Weights of a small GPT-style language model, trained from scratch on English Wikipedia: 3 heads of 32, rotary positions.
Each number is 128 + 32 x the weight over the matrix's rms, rounded and kept within 0 to 255. Layers, rows and columns count from 0.

# layer 4 MLP up, 256x96, rms 0.149, rows 235-245, columns 0-95
[[116 123 160 125  83 153 105 112 131 105 108 138 134 132 148 148  87  96  99 133 174 116 160 103  58 102 137  75 141 115 125  93 141 128 176 161 118 116 137 124 122 137 143 127 115  94 170 138 213 172 139 141 144 127 130 145 149 135 101 134 146 124 153 119 131 158 151 128 164 175 144 126 126 143 170  56 132  86 153 167 109  89 131  97 181 139  79 126 145 187 108 182 163 101 165  89]
 [146 167  58 126  67 151 118  52 135  55 134 175 125 143 132 137  78  98 172 158 102 134 113 193 122 109 116 113 121  88  72 138 165 210 157 138 140 131  76 103 170 110 141 117  92 143 109 145 131 123 128 151 160 140 195 128  87 109  89 148 169 105 149 185 157 131 144 148 173 163  85  74 150 100 121 174  93 148 130  51 118 118  63 113 118 168 138 122 141 181 128 124 117 167  88 149]
 [ 85  92 106 111 149  44 131 167  96 183 162 101  75 145 171 142 116 150 121  72 178  91 141  72 108 126  80 132 153 109 103 145 110  59 190 114 161 138  89 123 150 127 127  91 153 123 118 154 156  92 140 177 127 128  98 112  72  95  92 166 138 108 199 121 129 121 163 133 130  77 140 173 161  96 111  95 126  88 153 170 120  95  96 107 155  86 129 149 128 133 158 131 153 116 157  95]
 [ 98 173  86  69 143  85 125 158 138 129 119 157 114 107 151  71 123 125 159 171  92  79 126 171 106 150 138  67 113  62 150 117 100 150 113 134 131 142 140 186 159  74 123 127 201 150 114 204 141 145  39 169 119 101 162  54 169 142 135 162 154 158 122  86  84 155 148 152 153 108  94  79 169 146 121 130 153 124 113 160 181 102  74 124 109  68 142 122 148 104 124 126 102 140 107 104]
 [162 106  87 104 135  80 106 146 114  30 128 150 187 105 145 115 126 134  59 103 108 145 125 104 122 107  93 161 110 151 144 153 111 145 127  99 148 163  82 124 138 101 105  94 186  99  71 153  84 147 146 111  95 157 163  89 157 193 128 116 139 174 116 120 108 141 135  97  63 115  83 139 145 159 107 172 112 165 102 141 143 183 134 172 125 158 193 128  94 134 126 147  76 143 100 148]
 [135  59 123 112 123 165 125  88 185 162 122 128  78 100  80  93 198 147 122 171 161 142  88 145 111 111 109 182 154 181  81 121 149 125 109 112 133  77  93 138 108 168 126 123 141 131 171  89  95  69 168 136  97 153 124 133 115 130  89  98 203 126 124 148  83 143 149 189 148 160  91 117  83 138 140 133  82 158 162 116 148 140 117 177 154 117 206 137 140 115  97 126 110 110 150  74]
 [114  76 119 102 150 116 171 115 124 127 159 141 109 115 213  83  93 141 128 133 179 186  90 159  15  79 160 153 150 136 150 150 156 141 160 112 133 137 122  94 100 175 185  71 142 101 165  83  98 133 119 139  65 109 134 163 147 164 124  89 128 118  82 111 145 126 151 127 105 113 166 154 165 151  69 109 151  83  54  90 164 158 118 136 113  70 156 212 166  59 141 180 155  97 194  93]
 [103  90 132  99 125 115 153 145 118  94 155 102 156 106 100 140 179 141 132  58 171 100 132 140 165 133 139 150 133 106 121 112  30 138 163 129 182 141 107 123 122 174 125 200 151 139 115 169  99 170 118 108 121 123 185 125 145 130  82 116 127 162 152  90 137 102 103  93  95 121 119 138 130 127 157 106 135 126 110 117 106 150 189  95 145 163  94 177 121  66 120 107 175 114 203 158]
 [ 80 115  72  59 132  98  82  80 110 169 131 103  94 108 150 133 157 120 107  98 170 166 160 106  98  93 155 185 103 181 135 114 118 153 138 132 105  73 189 115 193 139 113 120 135 110  77  83 116 132  86 161 190 139 137 158 133  99 103  94 117 186  73 130  75 134 118  73 128  90 145 169 114 169 112 116 169 138 184  58 140 145 150 115 138 125 146 150 154 133 142 160 107 141  92 106]
 [108 156 134 127 137 115 161 135  96 118 149 122 156 131  95 186  57 125  78 101  80  75 158 129  95  95 134 103 215  87 123 125 161 135 104 110 154 110 131 112 119 158 117 174 126 137 129 186  85  97 105 103 152 158 145 146 100 145 167 185 184  53 142  90 112  89 144 150 134 127 131 125 136  85 157 135 122  98 142 130  93 129 133 190 135 130 106 129 103  90 127 159 112 114 190 105]
 [120 111 207  88  87 144 115 114 138 169  98  86 120 134 157 128 167 123  80  50 133  97  93 100 116 160  98  78 144 108  50 164  93 105 165  77 103  72 143 180 170 166 150 197  73  96 129 140  94  66 139  76 132 108  63 139 128 132  78 133 163 191 141 159 117  99 138 142 163 163  72 136  68 178 120 164 116  89 150 143 173 141 124 110 156 113 108  96 118 153 125 184 154  98 174 104]]
# layer 4 MLP down (transposed), 256x96, rms 0.144, rows 235-245, columns 0-95
[[ 76  81 184 138 140 143 117 183  75 119 132 130 172 105 139 151 127 129 118 134 106 127 164 199 158 115 134 140  57  60 107  91 147 145 166 135 126 131 159 102  94  75 132  98 118  89 153 118 141 112 147 144 166 126  77 111 143 149 119 133 118 156 149 146 138 115 117 121 163  99 134 140 107 178 122  92 134 132 155 150 152 163 137 127 160 128 112 127 106 130 102 138 121 141  94  91]
 [145 187 134 206  88 151  99 119 145 126 109  80 152  83 139 155 177 117 101  69 150 135  51 148 174 105 159 141 115 113  81 124 117 180 144 116  89 154 118 157 118 115 108 115  97 158  90 209 144  98 116 183 103 113  98  99 108 127 101 104 123  80  80 103 146 111 154 145 164 145  96 136 130  99 128 108  83 159 134 133 100 138 109  85 111 160 109 115 127 139 169 117 143 191  82 168]
 [174  88  75 132 122 107 132 100 109 166 112 115 106 130 143 187 116  97  82 132 206 123 145 142 175 173 136 172 139 116 200 105 143 121 166 129 153 116 129 112 148 144 130 180 184  68 169 155  91 108  96  67 169 127 179 127 135  49  69  60 114 166 108 160 199  83  83 134 138 167  79 154 128 124  84  93 147 164 144 143 179 150 107  51 146 127 123 130 134 175 181 176 111 184 130 158]
 [143 216 136 104 125 132 117 103  83 165 107 161 127  84 122 103 111 118 118  99  90 140 159 177  63  52 177 143  96 161 153 125 140 114  89 134 129 124 113 127 102 123  79 139 162  94  87 154 103 116  85 217 132 154 133  80 168  89 179 108  76  95 141 157  92 145 176  75 113  64 113 185 162 150 176 146 133 154 197 140 159 135 111 129 147 125 126  87 163 121 169 168 121  83  96 101]
 [197  74 189  87 143 143 174 121 115 124  89 107 120 136 106 145 136 143  85 118 126  68 102 106 116 146 104 181 126 163 114 142  77 112  41 161 156 121 115 137 164 101 117 100 112 147 139 147  82  89  88 111 139  68 100 124 135 157  88 138  77 162 146 115  90 146 126 105 124  96 151 149 142  96 139  70 111 106 123 126  59 160 161 162 105 100 125 118 123 131  92  84  81 114 145 127]
 [223 164 106 150  55 148 125  94 182 101 122 156  73 125 111 126 152 178  93 138 182 131  92 150 133  91  80 135  85 141 124  60 122 110  77 173 155 123  91 142 164 124 156 110 156 106 130 146 138 126 169 131 115 143  94 170 141 166  84  76 159 112  89 125 189 108 121 141 107  96 149 158 108  88  80 126  70 121 131  83  88 151 164 175 217 146 159 189 122 127  85 133 142 113 132 131]
 [142 150  84  85 189 167 106  75  57 107 178 132 138 120  89  92 133 125  57  77  95 139 232 101 146 133 173 118 166 194 131 152 105 115 103  92 118  94 125 126  82 172 125 132  97 155  67 118 153 124 209 119 127 137 123 139 151  94 144 133 218 153 112  58  97 103 100 113 123 125  79 125 112 156 125 159 220  85 148  90 131  77  72 133 131  99 138 103 190  82 126 173 152 127 151 149]
 [126 121 102 151  41 113  71 152 196 143 121 125 161 166 104 141 148 159 156 175  63 136 106 136 108 141 126  89 140  99 103 120 147 165 169 134 118 107 171 174 139 135 114 150  87 107  90 111 109 136 112  92 131 185  70 129 102 104 167 113  96  76 179  95 166  94 149 182 145 115 139 159 116 123 203 177 100 113 158  92  85  85 145  75 173 158 101 132 166 135 104 105  56 131 135  82]
 [103  99 112 155 176 156 134 121  95 146 100 105 173 196  90 105  96 165 120 165 150 138 149 181 106 101 120 158 116 107 143 143 167 188 178 114  35 139 195 163  69 119 101 134 182 170 156  95 101 129  94 159 150 149 137 127 159 142 109 119 131 211 111  75 122 131 115 143 199 128 183 170  91 117 106 183 121 150 174 162 117 121 100 155 133  42  51 106 106 113 141 132 144  93  86 107]
 [144 118 101 107 137 159 101 116 114 137 114 112 194 114 125 108 115 117 140  82  81 132 122 148 110 149 198 159  95 115 120 123 124 118 136  98 119  97  60  94 162 102 138 131 135  73 150 177  98 127 142 157  69 168 140  79 120 121 107 101  48 177 152 110 105 163 148 128 130 102 126 188 160 197 140 179  79 178 158 132 115 160  76 170 154 170 115 157  86 125 147 126 151 103 157 132]
 [133 149 113 149 164  87 149  71 114 162  73 137 136 183 186 156 179 116 126 127 163  64 115 139 116  96 122 170  79 155 123 114 136 187 116 134 107 158 121 185 148 179 131 121  55 127 127  76 137 175 179 160 149 148 221 181 130 113 133 112 153  33  68 136  57 142 126  60 122 181 112 131 140 122 102 196 114 150 142 136 125 140 129 104 156 113 120 145 194  97 137 125 135 135  92  88]]
# layer 4 MLP gate, 256x96, rms 0.147, rows 236-246, columns 0-95
[[141  63 149  73 123 102 185  47 132 120  59 107  49 157 170 146 116 125 107 161 112 162 111 159 126 136 107 154 139 184  98 168 106 115 140 179 124 149 156 182  76 159 160 129 174 108 110  77 135 151 131 195 132 102 166 100 143 135  90 174  90 148 163 149 105 199 116  92  93 118 120 103 166  57  83 180  96  81  60 162 148 130 173 188 166 169 157 107 100 128  87 151 109  97 137 163]
 [127  75  93 107 113 125  95 122 129 163  73 154 132 104 187 121 100 145  71  97 198 123 180 147 133 162  75 142  75 106 179 189 155 112 182  97 137 170  99 106 108 117 101  67 204 120  93 171 168 139 150 168 153 152 121 144 139 141  90  52 135 141 163 144 141  85 146 130 138 119 163 114 127 135 148 184 155 120 121 135 136 120  97 123 125 201 222  94  64 133  98 125 103 128 140 113]
 [125 113 108 210 150 167  99  58 129 141  87 123  99 123  97 128 142 170  91 171 100 170 131 103 120  84  91 106 112 187 155 180 114  50  93 141 164 135  92 190 171 126  66  99 133 148  98 119 112 106 171 120 109 122 118 126 145 119 144 103 175 163 176 119 126 134 127 144  53 110 101 113 113  90  88 139 154 148  56 102 109 122 179  86 152 129 166 124 156  89 125 108 149 127  87  71]
 [115  32 109 164 142 193 123 174 104 125 154  90 141 107  63 140 120 101 181 152 156  70  89  61 141 133  73 122  74 147 110 111 142  86 154 152 103 177  92 150  89  71 103 128  96 141 180 141 105 119 101  92 184 160 151 142 175 152 173 163 157 116  97 164 115  88 138 132 135 108 157  74 132  68  92 125 165 126 113 141 132  84 128 116 128 150 125 158 128 124  51  90  88 109 117 129]
 [123 109 143 190 153 173 121 128  99 140 119 110 105  98 179 151 129 114 138  76 145 120 133  99 128  76 150 135 146 146 134 169  99 114 174 128 103  99 124 113 188  89 140 147 122 123 172 152 125 127 160 127  84 101  52 180 137 128 177 126 102 172 193 146  95  44 123  97 117 146 162 152 106 100 125 183 155 132 138  71 164 119 175 129 158 124 157 158 178  99  72 160 118  74 138 136]
 [145  93  93 100  63 130 193  91 124  72  97 104  80 190 177 156 154 156 171 117 132 137 109 169 155 134 123 168 115 100 193 190 128 115 136 130 142 119 146  73 135  84 120 184 174 121 162  88 162 178 146  81 173 116 112 154 139 121 112  40 160  85 105 130 113 124 154  52 178 134 149  98 174 105 132 149 110 136  78 130 153  74  64 126 161  98 122 123 111  66 123 100 182  56 139 111]
 [ 56 116 125 137 123  98  84 107 109 134 181 149 112 191  92 172 107 121 115 181 190  82 123 143 149 120 140 163 165 109 141 166 110  84 114 138 113  99 108 136 124 139 145 123 102 113 180 116 147 116  68 169 149  85  90  97 107 129 115 160 143 179  85 124 158  80 206 135 145 113 172 180 184  88 146 174 168 126 123 116 156 116 106 140  92 100  94 127 165 149 178 140 135 150  90 134]
 [ 98 136  81 129  81 112  40  94 139  97 167 162 123  96 145 126 142 213 141  60 162  95  63 151 148  88  89 118 101 125 192 138 146 115 120 149  82 113  89 198 139 160 152 172 119  43  96 103 106  82 101 141 145 143  85 131 145 112 109 141 131 146 148 170 131 193 135 161 150 120 134 127  76 138 152  83 109 120 115 113 110 135  99 138  89 202 126 101 177 130  94 135  69 128 100  94]
 [ 94 147 113 136 121 159 113 146 212 117 136  68 101 127 156 106 154 116 158 133 149 147 113  94 134 101 122 137  42 185 190 132 110 147 125 153 103 122 169 196  64 111 143 116  97 171 135  93 152 188 116  86 188 103  85 130 145 123 117 137 144  78 161  69 160  53  90  94 137 153  63 129 174  97 169  86 196 177 145 128 180 145  94 141 101 148 101 166 175  98 110 111 110 174  96 133]
 [154 113 136 124 154  93 106 122 111  84 135  89 138 166  85 128  24 163 127 181 138 177 187 149  85  77  71 150 151 118 126  68 151  95 152 102 129  81 140 121  93 161  92 137 129 106  80 125 139 209  76 125 110 124 135 103 162 115 102 109  45  88 121 119 152  76 117  41 132 148 144 173 172  83 137 111 114 126 139 105 101  63 180 136 128 187 132 102 125 109 152 127 107 154 183 136]
 [ 97 106 160 108 155 105 171 113 121 156 132  65 111 156 138 101 132  90 157 173 160  93 125 138 128 136 149 122 149 113 124 163 180 117 152 138 154 107  79 108 128 118 182 120  51 187 114 122 151 154 117  78 125 165 106 148  98 138 131 107 138 138 117 164 145 171 131 121 120 120 147 131  90 116 158 143 109 123 115 102 165 116 129 159 157 151 119 109 194 126 141 130 111 117 116 155]]